From a checkpoint of a small transformer trained on Wikipedia.
Size: width 256, 2 heads of 128 (1 for keys and values), MLP 1280 tanh GELU, vocabulary 8192, 23.5M parameters.
Each number is 128 + 32 x the weight over its row's rms, rounded and kept within 0 to 255. Layers, rows and columns count from 0. Numbers have three digits each. The size before them is the row's rms in percent of the matrix's.

# q: layer 15 attention query, 256x256, rms 0.0783, rows 45-53,173-180, columns 0-255
# k: layer 15 attention key, 128x256, rms 0.0743, rows 45-52, columns 0-255
q45 100:114177140052232126151117123090102113124163108143131141074116159083164087200109080107132124142144070129113114121090151128137180177149091122119116108126132159085118099176095095161204086125186130104135098048183190094126135139128112192144104049105128073101143131098151088141096166115130086130096202083132116121134156083115136109085052108156088164120125160120142158136134133159124101122121118133133141132124153129098127149179107132173135099134105098086130072195139108126120123139139107117107188075099138105130173127171098093190127171133105167176145158140106161134182157095169128095157140121098115093185135106120153124116133131170159096094087061141094153184032141165135146119124111106134119080121119133188094157142130112137141133150159152143077099082145204114110140098173148
q173 108:084113118116122090104097146141115134101158082136144148066102104145113124090065145112159169124128188103110117177165126206137166088100105108070128132120136159091123128136139084160111148165081126148210100161202166104092095111122142161077125159102144090101174124119127124130141132102126132128146075098092198166158159171154123184106125071169085093184069178114118133161170171039091094165148123131064137137147159094098147090173101177107114087118095114136131114120104170133161126146180118135184183150144100139085118157130101102186095144200181178129147153089094087076141092088125130085095098090083138132118127102189147130136147134144128100201129193108109137125099146127203116124113165144118110188156131081117106165141063148129120108115138114106062132146136102120111104112084141
k45 105:138123109138077160116108093146130116165119173094109109163109080153086086099124160148076123158108136061077144073082153136144142131117146152125110084190142111119086128143133157138082143130126085136105111141198106168141124104135157144141159134094179042116127120090150115086089141147071106187148162116119080170076104171143086069074173164186142162087075172128173093170151166174114081132128162114114173098104138084154111161126169167146149140120114106081135136115112161108146122128133148168146089136146077129165128147079098136145074106129133190179100112142123103079121131093181037153131107137164160161143091209126121089052171104122091108065137092169188125155064163140113115121150158125124062144082099149163111132094141138093203105124137112132115105106136164103113124072115109
q46 107:147138086139162193180058121108143120103168092135117101096098122147097124114124158152161101176146139102125085148177115133183147098155157149164082200180145127173116072115159078077147116173129115138073148136151182114221181231137144137154134134112063167147137075094201115176128156117101130189125137129097117113150162090089116091098167151138078150104103129101110110192099131135122126068126158151111123110189116124223137100154125172148144117079135097108177099130157086135130128173117115127114111119126157148137167122108123117117073150095123129151161140097113107098099159130158121090184155106088157195108077177087141154123115107133095067123107109099058097168112115177103078118168080138117115150150183155122119095129126132142138080150134121100068130152156129085105067116107094
q174 103:135148100124083148087132099072151131143121150116155186140140127071159168077108171124139139141124133175127117118155128110094167093117152081069149189159195069083133076099093078100110089120099225190093080105157131120151138113110162135120113090154135100129083161132147151140114107189103099180115143058144113154167119075091167093144149191132153111140133159172156089176168111099127147073122188097112134123160114122160104142146141149126132084118210179073111059120174081123171152119156133151130201143095158106129134121145066141137058109037139129091162120167113137148089106133147114190147103128129167181092120178104140124115098174113107179188097116158126109153096159117099068101164140144134154118176146147126124100128079098117124120126129117132151083079162147110118186102127132
k46 106:155089130114125076129107118098099119090123156121162143107125180125105125112093154173082100077081146151110110022144065107143158157103155147079127111132150121086107080177125080134150158120136107106112101078147115117097104140077101102109089069155109091149148129109158160105128134108041192145089141146113097199075130163141192120112123169134079152124094111164110199143129041135163161102115163139124180060091093093174102106083116152161093150135150144150143126180184137096084232100115111177168117120165081082188142107168125150087139146146141113152134133094136156146095103127112118131150142106154088130168062130152087132074176139104104162162125139104133187124125112168113162124113155090096151147135120097098117109175129145103114149171127157139130174140198159076122154191116112
q47 095:107072155120128189123134144111107092102135161059174133166125130182117151079139104069102138170135171125073121120141106165128158115090114084149110207099133143132123110085144088078132111090103132142145099145107122117148162080145148121097136096113146089124163116113159139131166163120158108147120151136133140185114174055117123090169114074117206179120130157119160113072150177196065146162096189126127154134066092151163129113149096128125164159151180161163156222131083186115118118140131094117116145161139123041085134115116123097164166158166159189111092155083129092140183098151105148144117136135127159138100124093158120074133146169106097156107140162124170112089130136099089135103089165139178141130161138125161128090161094144114093135091174084158214218107098100168086102148089091
q175 107:106044144066119183124110175170110154111169085100154127156067149122082146123121123103144102135138114128146092140100118130148111118163169152101091122097144096146167130077119127087162139099106183151179094067159112105153151110058124159153104202161154095076167142091111110143113141169120063157059152131168112104140078098150122148123125132075130060153160103075112049124145182081150091120158147146074130117152108131186153116188111134111146108141117121133118063124100139134117131187119074132122137184198114137169145138136142099141202215127159145162122159097149143122154149122111112101119140144199161166186139123129108152128116175073132167108123136110140072168166121124119178134114100107159119120132113132010158155130124121116161154167163157092122146096137126166143112050094144
k47 103:178148199142105125095108146165123095129115069095156139115129069122071184112075123069115149148056155105149149082130099129096153079160112151125142151109147114175103167151105087127070128126151146164117084131147189156155148160149093086114160185182103132083167067138092133193108125170096112137072102136096133101156167122142061091112086094095156144128115146104086162149080065110143071121114197089187100141115146150133170146076126132141118114106191163128146136177146168141148144105098154114093099120148183198140131092152139149066095121138127110100114142117118074085135177079161201108133139123139128076220094139155130149094144136147146142152098142116143131152129177148143112127143138163119134153132136137171171125168113131110096171192206102098118118159131123185123093075094077
q48 103:164109113124169158125072114158123172195111062075144160123139163196144128144137160104164125202160113188156113111118120136135090086162115124145122136127117123160114133119110160078092129157114123139071119135120152118235123076140222097173150125132143160097123089170093108175124174101153155112146116101099114105188149100149211159163142176106121119144151160081081142133119088128151094173125162131100113149145123122110095110165102118156106092117116132098109068084142137182113116112119163144121094134143165136159171153108089154136105163080157165153184104103125103154132120116149136183194106112108123189115119172126154150143160161206070110155117075145044169167127128139116115204096139085123113170117130148081199126192105097164103140119102101085150118169160105090121051119117120
q176 095:148175153118136122121128184138096121132168138147168146145134148172105122163138107156162100116095162119076096104140063093127141163131087144157151077131087043103087138114143150127151108147096128127163108105117157186061156120114187157071112113088167095129188091182108137138118107160142076115103114176078145105155159110119169120161129126113119112075119067091130135147132140098164075145101121153135160175131141147135146113122197102164096089119146132166154116111110119144154128122110057135162140080139132147146109139143130139098131172168177100098153192137143133107075119144159085139101126071118091081073133081196086107070136071196162124193177145075105194137116184085179127115076121148142107126181168118078163171082121152061079143145146124109114106105112068085146102201174117
k48 094:156162128148125121122174133215091128197185065139157179097140140078174145081096135123183117135108094175078072052064144090100098067080184141143109134087095195134131126113152095138147104132054101183143102178170132128117106107164077117136148125117117121118154108156140149121081085110000133138140079120123139131100144128164092102113153111126060113142101101126149173158192169093151109116093131143124221146073116118140145110136127108096119182148149147125100119116140135107133100188132104116142100166119122082131154147095160102164102123091148120156099178151120166103126102140125118099132139089176112181183124080103151122084164145132134145123102127070150100100130137139133135158130128153100111119117151121118082164153157130089107144133098194108109136146182099086134100095152110
q49 104:127121148098123112144125142137120100114108092147140113145100167093151114131131095121101162038086069150140096089126119113116126113169075095143129113084089233050093124177104127189168165126107164099153150084106150104124094074147056129142131197130169069168142166123142166110089104166149085144158163118179186176121147167152131111124093075107122105148115152131220108114101089164155123169098112147113093154120124091103181147093139150136104133077189160090115069124114114110171144126110147098113179108087054151090057123110116086149147094130109148192159159161164114144095174155159106161028100148107093148134155122108076116114132139096104153121083105077162134130151120170150126118128119112151129089129131159161110114081130172102148107171101156099105135144166165142143097050143143
q177 107:155134177072159143170127118092086185116096122130144105146103164151116173193152153148141130053106139209190139098126110124070150134117094127125177081165122156124098072095148094137156182105155165097088134074106118141099119176157108134169173103073114177112123112139085158163088098131149058101106165156180039192160067143115173102130140123115166095075137129189170115132075117136124137088131104136124125137158147163083101112100160124206123110111152108130132111149176104169151102125117140113110120099109189187134070100067162081137157115157161139109115135134087174072087143105136125149149109102142092115148087116108123118171065159188142165105134122149182117105147110106109171135149147176150144090162162112098106127071163114079171157110137145119162111105179146094159059128166137
k49 111:178107106100142120153123095111094151097157219108082115143104104140159129170139111132161200086072134107142165134091096140108181082166146144184130108100129161143134161094174193117139169121117119073162164126096079184134143154173099127145141150093118137077142110154091142145112178125136071097164139097148096152156128072087151176115107142179090102100145120073096076104121125146121117083148119136123068074116111157137112118062078170165121210145169129162181069132138116131111067104169045061140125079068136091143101135181185131074129117170206098153130122114114149065145154172102114149133115140167115085133142100124139134164084138127118103162140105132191120097137089090154123128152126114135113104108154144117104218096183114124152151135111181122134141091120135148170101113151077
q50 104:153157124125179144144146106105128116107186129153129110110141165079112111145149116100198175160139148152086141096149132082145127105098075166185197129162162166069145180168136190105120134161140091149157100171120145167159188122140147121200189106183146107097137089159092123169159125114132077149124118097137086128142132104154069126137158104160199138143121113110070152178137174058136094128148168119124198105124120175102108163062116168163107161174123083143159141100123104130112076154114044126102090129113143162116108095099103085141107202070106092106138117147150172072118150132129136155166077088185164164172139141133143159098091114177111096114153146127161103158134137134152123157118126114127089108146195137170054156141154077114133102140124131169131158101153127039178083117131082
q178 096:092081155138154129146132145066121135126135133129137114084152139140184106183134140126121080157145107077120143157152135128124117156114108124097111166151190087086072133125090128130109136107141208139081116131155111142110096101151081166076153108144169121157187128089180177069140096088132128194140147126168147091141153068124130108147189154111167151097129094118125101133177084083120099099171125130090145091132140066121121136073129154111166181084143125178125138065014116124114153130118133156193152189076132112088160143146125107148128186079108155171123195158119109142066201141139132086179143116177171100110125193070152124087157125135132142122118126092125069128146152165179118156120103129167136084152141235126131112116147118171178138109127126101107130059162130112185128111105120
k50 100:119117178107124125097058153070110105146107113157168099149123163096137150095087138080121108102159133147161105091072094052101118076132108128134159123167124152135163129121077107130075147169087140133127178157152089124132162146131106115048171070083137143160155057094092098102106136122097126215143120097084168135093144171156156191132209106105172138148078108116163166169152105073115128193120124126099111112083137168148119130090135129133110129086115108168080098134125077162100148176146130151190079109118148139075201133122107165154107153093096190168120087144162125186136062123137146190152132140177150130166152106151067108137203092084112113190156127124136158171108100163170181111158136207119100146139116132120120102149103103091096099127117140126167144120108170113107124125156096
q51 101:084067171088130130125126146113136119105131123089122103129157084136188092131144137129088132071121056123138063110076079163151114141156058160145055084134103152171131105110115123132104175131120145092113115162087139068158158121168113120103113167144154105098112086126139207073126078168152153086170152086152129162088087102063179118097121124105079051154119110096065096182145134141115118213102130169127032146159172138132143165139151084098157163102101133154121098093144127161141144126153182131157086155152124143186128193123128126194156103115198134187142134134156145140114126158128142133114112085152121159129177158190101138123111126166132143131106091144081089142127138145150130147072128106082150109075171164124173170155109135120179143101111184113127120163091126172160067087161128
q179 099:116149131129051135099130113139196148157125143118160138136144108161127120059173150124117117126171105163135114140088124098189099157099119107134097092134109166207180180122061158107143097139098136127150127114164137109147181159107150172121113156138203137104093091194139132131102072128118166076139108132219184112140046067127163129097143093112082089137090068106141130152187133122151162225136158080161105148145135129160163087148162159124147137119147073126146129103180177090155128093140168139082077171139126136134120140142119176121113139120157089135100124178176103136127159140198110167122133140125111132108104155098070164068117124177084157086110100133068087122118113136085075111133144149108128134116071135152208077085090149116082121163153110126122102144112111148109036124114116
k51 100:160131137118053126141196194138150116107136133152143143100108117139147103123084096098119093182080166157148121082138137171132078132083144117180093099141112135116133048144169194121081126128140135112125161120108097094120143105138147117163139130146114152162162090161090133118119107100081132129124147157115172141115092178119132152092106139087075055170120169154113144118139121113133162089122215111113134177148119117142191105122086151082092125130144164158115052130079147097157157100126137118088110162066089129153088156129134100072133188122144075170116097084102146170110209082116153136132147155136014095184106150100120179141166124121137106092140161134102180121135124141075118130066088093140110079113134188095125114195079171183179140135211126128072122100119145111168109142135138
q52 102:190101137150129161161112117132119220142139111141173117147104140116142173194095188169147189138099110152141137124166115117156140105114089135184184144112154166086139164128160099154118224130100066048139075131102169116137134164056111141085148155137158119135141119199094125115121122123139140183183107098114145123099100135096173164112149078168127163114145173129067087139134132067209113107129150123194119086136144075087102122075099178187065084142106126132095093138120115097104116138125117125146121087088178141141071145121083169125135122110135129102201116096112170147085159106108127147193129126173150117124125124162109113123119157168074076123093129104113152163084151148111123137132115121163106123158152088153134160096128109059170126123115114198157117161153125064179055134148112
q180 095:199154111129102173130105149164098190128186108101175091126139074169163136144081195172101161122098060150134114151048103097135110077103097109124065087149084147104160166191213103153163145164120122117114202148136144120142067104123091147118108143149110100159105121071129094165093066127128202130183137170150137109124116143113114163083123099128101108103118159127109115123134130119139077178122156140140080098092129128069126135130134159173120116111124121078106118131088173130110142146118134128113134151155135136146085112157142145149172051145138181149152138146140100180091129083039087134131113089166145109194149149129107150083139124153142110098113098102059165111148183089052131165112072112189071137128116100165164176094173160090160091124106151120135140106156107123119070099158112
k52 095:100113130152105179190079121113138136139129130134110124157181145134138160160100196124120145109096122183106128058091076158110076120117087127174184122117156133133140098064126155121104165174112121129137129136123140149103147147136157095129135115074128119108160092093124146127108150082000132226124163157143132188088174082136093122123127104115092092123067144141107110112124091127142084118066121176113159140130146181101081148130159172128112113108197079106122126142035063134159116138136146116186056118134103185126104142048083098164147164129143102132105116090115094147168149108100108127155193121132149147126076148133089125170105172159142072169153096137109144117118115155121136151140097108119086098143181124089134144136121095095135151175103241089117115067149107138096137100135163
q53 096:144110148128090096153094080125101137128132144113162153134113131114124199121094048096155139181178184164152120095171113134162165112144115135118139144167156125111108147145222104130178155141103114090134132118070135143185139118089106109096127130093139136103202155111053189155178156136147075145085082126136065115066120137111125081132116124096214151128120179121087091131125135161141113175100167115151121147120149140158067143133117128145108070166097115136151128129165151125096094146149142136096141126106186076128138128091136122087159180109137147168135066133166120140115161126153130128190120171143122098092169145145146147182101175131150033109056109142191166093158154152062159141109167177189139180181145084152153153146109151110088162153128091193148132133082172114100065113135116